Weights of a small transformer language model: 53.5M parameters, 9990 steps.
Each number is 50 + 12 x the weight over its row's rms, rounded and kept within 0 to 99. Layers, rows and columns count from 0. The size before them is the row's rms in percent of the matrix's.

# gate: layer 2 MLP gate, 1728x640, rms 0.0681, rows 1626-1628, columns 480-639
# up: layer 2 MLP up, 1728x640, rms 0.0698, rows 1626-1628, columns 480-639
# down: layer 2 MLP down (transposed), 1728x640, rms 0.08, rows 1626-1627, columns 480-639
gate1626 100:44 54 59 56 49 44 46 33 52 54 52 44 49 54 49 33 65 42 70 55 32 51 38 70 49 46 37 61 47 48 49 46 41 46 60 53 39 22 70 82 52 49 37 55 28 45 61 32 40 43 52 36 51 26 35 57 58 42 31 46 32 63 60 46 50 59 67 33 55 43 57 51 48 55 52 43 57 43 48 51 63 34 68 46 44 50 39 59 59 42 55 66 47 51 45 43 50 28 69 58 55 39 47 52 48 41 36 34 54 49 45 71 12 60 47 64 61 45 52 68 51 58 27 45 49 50 49 52 53 71 48 44 66 26 57 50 60 45 28 48 71 76 55 60 62 81 23 51 74 53 46 47 51 57 35 52 59 60 32 60
up1626 104:56 43 55 55 72 78 61 46 35 66 57 58 49 62 54 47 75 42 53 53 56 52 63 60 63 54 60 48 32 34 57 50 43 62 39 59 42 62 67 46 51 51 61 37 47 37 63 25 66 37 47 44 39 52 48 56 36 65 45 70 33 39 55 50 63 47 58 60 63 53 15 49 51 32 61 28 64 41 86 48 49 42 41 42 41 59 65 57 55 45 48 45 62 46 67 64 27 50 62 54 46 47 52 37 51 50 31 33 53 76 55 53 41 55 42 32 41 65 53 56 40 49 58 53 47 41 58 46 42 48 77 46 68 46 57 61 67 58 32 29 40 34 58 37 52 45 56 53 37 60 40 32 43 39 62 51 57 60 65 69
down1626 103:59 40 34 48 62 53 49 49 42 54 43 71 31 27 30 39 61 57 57 57 50 45 53 51 48 57 42 34 50 51 42 81 55 54 63 56 49 64 13 52 49 62 67 58 48 55 41 55 78 43 58 62 60 37 51 83 40 54 54 44 59 41 42 58 37 28 62 47 59 35 38 38 61 39 55 56 66 29 36 66 60 61 51 51 56 56 50 25 53 31 43 51 58 44 57 45 42 55 60 37 35 68 59 48 49 54 32 51 51 65 79 56 43 35 45 57 61 60 58 77 30 58 32 47 50 43 76 48 58 34 62 21 50 43 31 57 44 68 47 55 51 49 58 58 37 48 41 60 37 74 34 52 44 34 40 32 41 74 68 47
gate1627 090:22 46 61 47 52 46 74 41 29 38 42 58 63 56 79 46 66 49 47 44 49 69 32 26 60 57 48 57 62 38 46 43 36 26 30 68 65 32 40 58 36 15 56 54 64 61 50 37 28 36 50 53 31 39 54 71 39 68 40 56 40 46 59 38 40 38 58 49 40 49 71 69 48 43 47 29 35 54 41 42 50 78 55 85 41 73 44 47 44 73 36 20 68 30 61 66 47 59 58 38 39 54 62 33 40 54 76 54 42 56 64 38 42 33 49 49 68 55 56 53 61 36 52 61 51 68 43 55 36 36 45 68 46 58 73 27 46 61 43 50 59 59 69 48 63 69 60 56 43 51 53 44 48 42 65 48 42 71 33 46
up1627 097:44 53 69 36 68 66 50 36 59 37 45 47 66 65 84 54 59 56 38 32 42 48 41 27 46 40 50 65 54 48 43 46 77 37 42 55 65 56 56 43 49 45 59 30 39 52 47 55 28 45 44 38 47 45 43 51 49 43 24 46 43 50 53 53 65 50 54 70 34 48 44 64 46 53 46 34 43 67 62 47 39 80 66 63 48 52 45 50 40 58 41 40 48 56 53 67 50 64 32 28 62 46 52 56 47 43 36 44 55 60 62 48 49 37 50 32 63 37 40 56 39 53 59 59 37 50 64 44 55 62 44 65 37 50 43 38 48 79 35 42 30 51 43 29 72 46 60 65 50 59 61 39 57 49 74 49 25 30 54 51
down1627 091:37 45 77 40 42 34 37 55 53 38 36 53 47 58 59 35 31 69 47 52 52 76 34 35 34 47 62 49 48 52 53 28 22 33 64 61 42 41 54 34 41 60 56 54 60 50 36 46 28 56 54 53 67 40 58 68 77 48 45 39 62 53 63 77 46 44 40 62 55 42 45 48 36 60 80 36 46 57 39 59 68 27 64 47 34 39 44 35 35 35 36 35 55 46 46 56 50 59 40 47 50 32 57 34 49 63 59 32 46 47 62 42 55 41 33 50 67 59 50 76 74 50 54 72 63 55 56 53 31 24 52 61 19 38 64 54 55 56 37 65 64 48 48 44 25 48 55 78 51 40 45 64 57 36 72 58 16 44 48 75
gate1628 107:45 63 53 30 54 38 44 53 60 47 44 59 47 36 61 64 42 37 66 56 38 47 53 44 37 57 63 38 42 40 51 54 38 66 35 25 67 47 45 47 51 70 57 40 85 58 40 71 25 51 77 49 53 56 51 53 66 53 31 54 43 65 57 49 61 57 54 39 55 47 41 44 40 42 45 51 46 70 32 50 67 59 44 55 24 20 40 36 31 48 55 50 45 41 35 34 68 67 52 49 39 45 48 47 49 55 42 36 43 55 32 40 65 45 56 60 59 46 67 68 58 56 45 60 61 60 52 53 54 33 55 57 64 35 53 44 50 46 63 32 50 38 43 24 47 35 61 56 63 31 50 43 53 36 40 59 61 59 38 66
up1628 101:58 64 55 46 47 40 51 61 63 62 54 51 29 45 42 38 76 56 26 43 49 51 78 64 50 22 40 29 58 54 45 31 71 48 49 54 34 37 41 35 51 46 52 51 28 36 48 70 59 33 47 37 48 49 48 44 43 52 57 49 40 37 57 58 59 34 41 75 36 37 58 65 46 38 45 56 58 52 40 45 50 62 41 46 63 58 52 58 55 35 47 61 70 46 63 63 42 36 58 17 51 57 37 46 49 45 73 63 42 42 44 56 51 79 60 22 51 43 44 44 41 52 18 47 34 42 55 48 42 50 68 33 60 44 41 32 51 49 38 41 41 50 25 48 51 59 35 44 44 35 51 33 50 51 34 69 33 41 45 59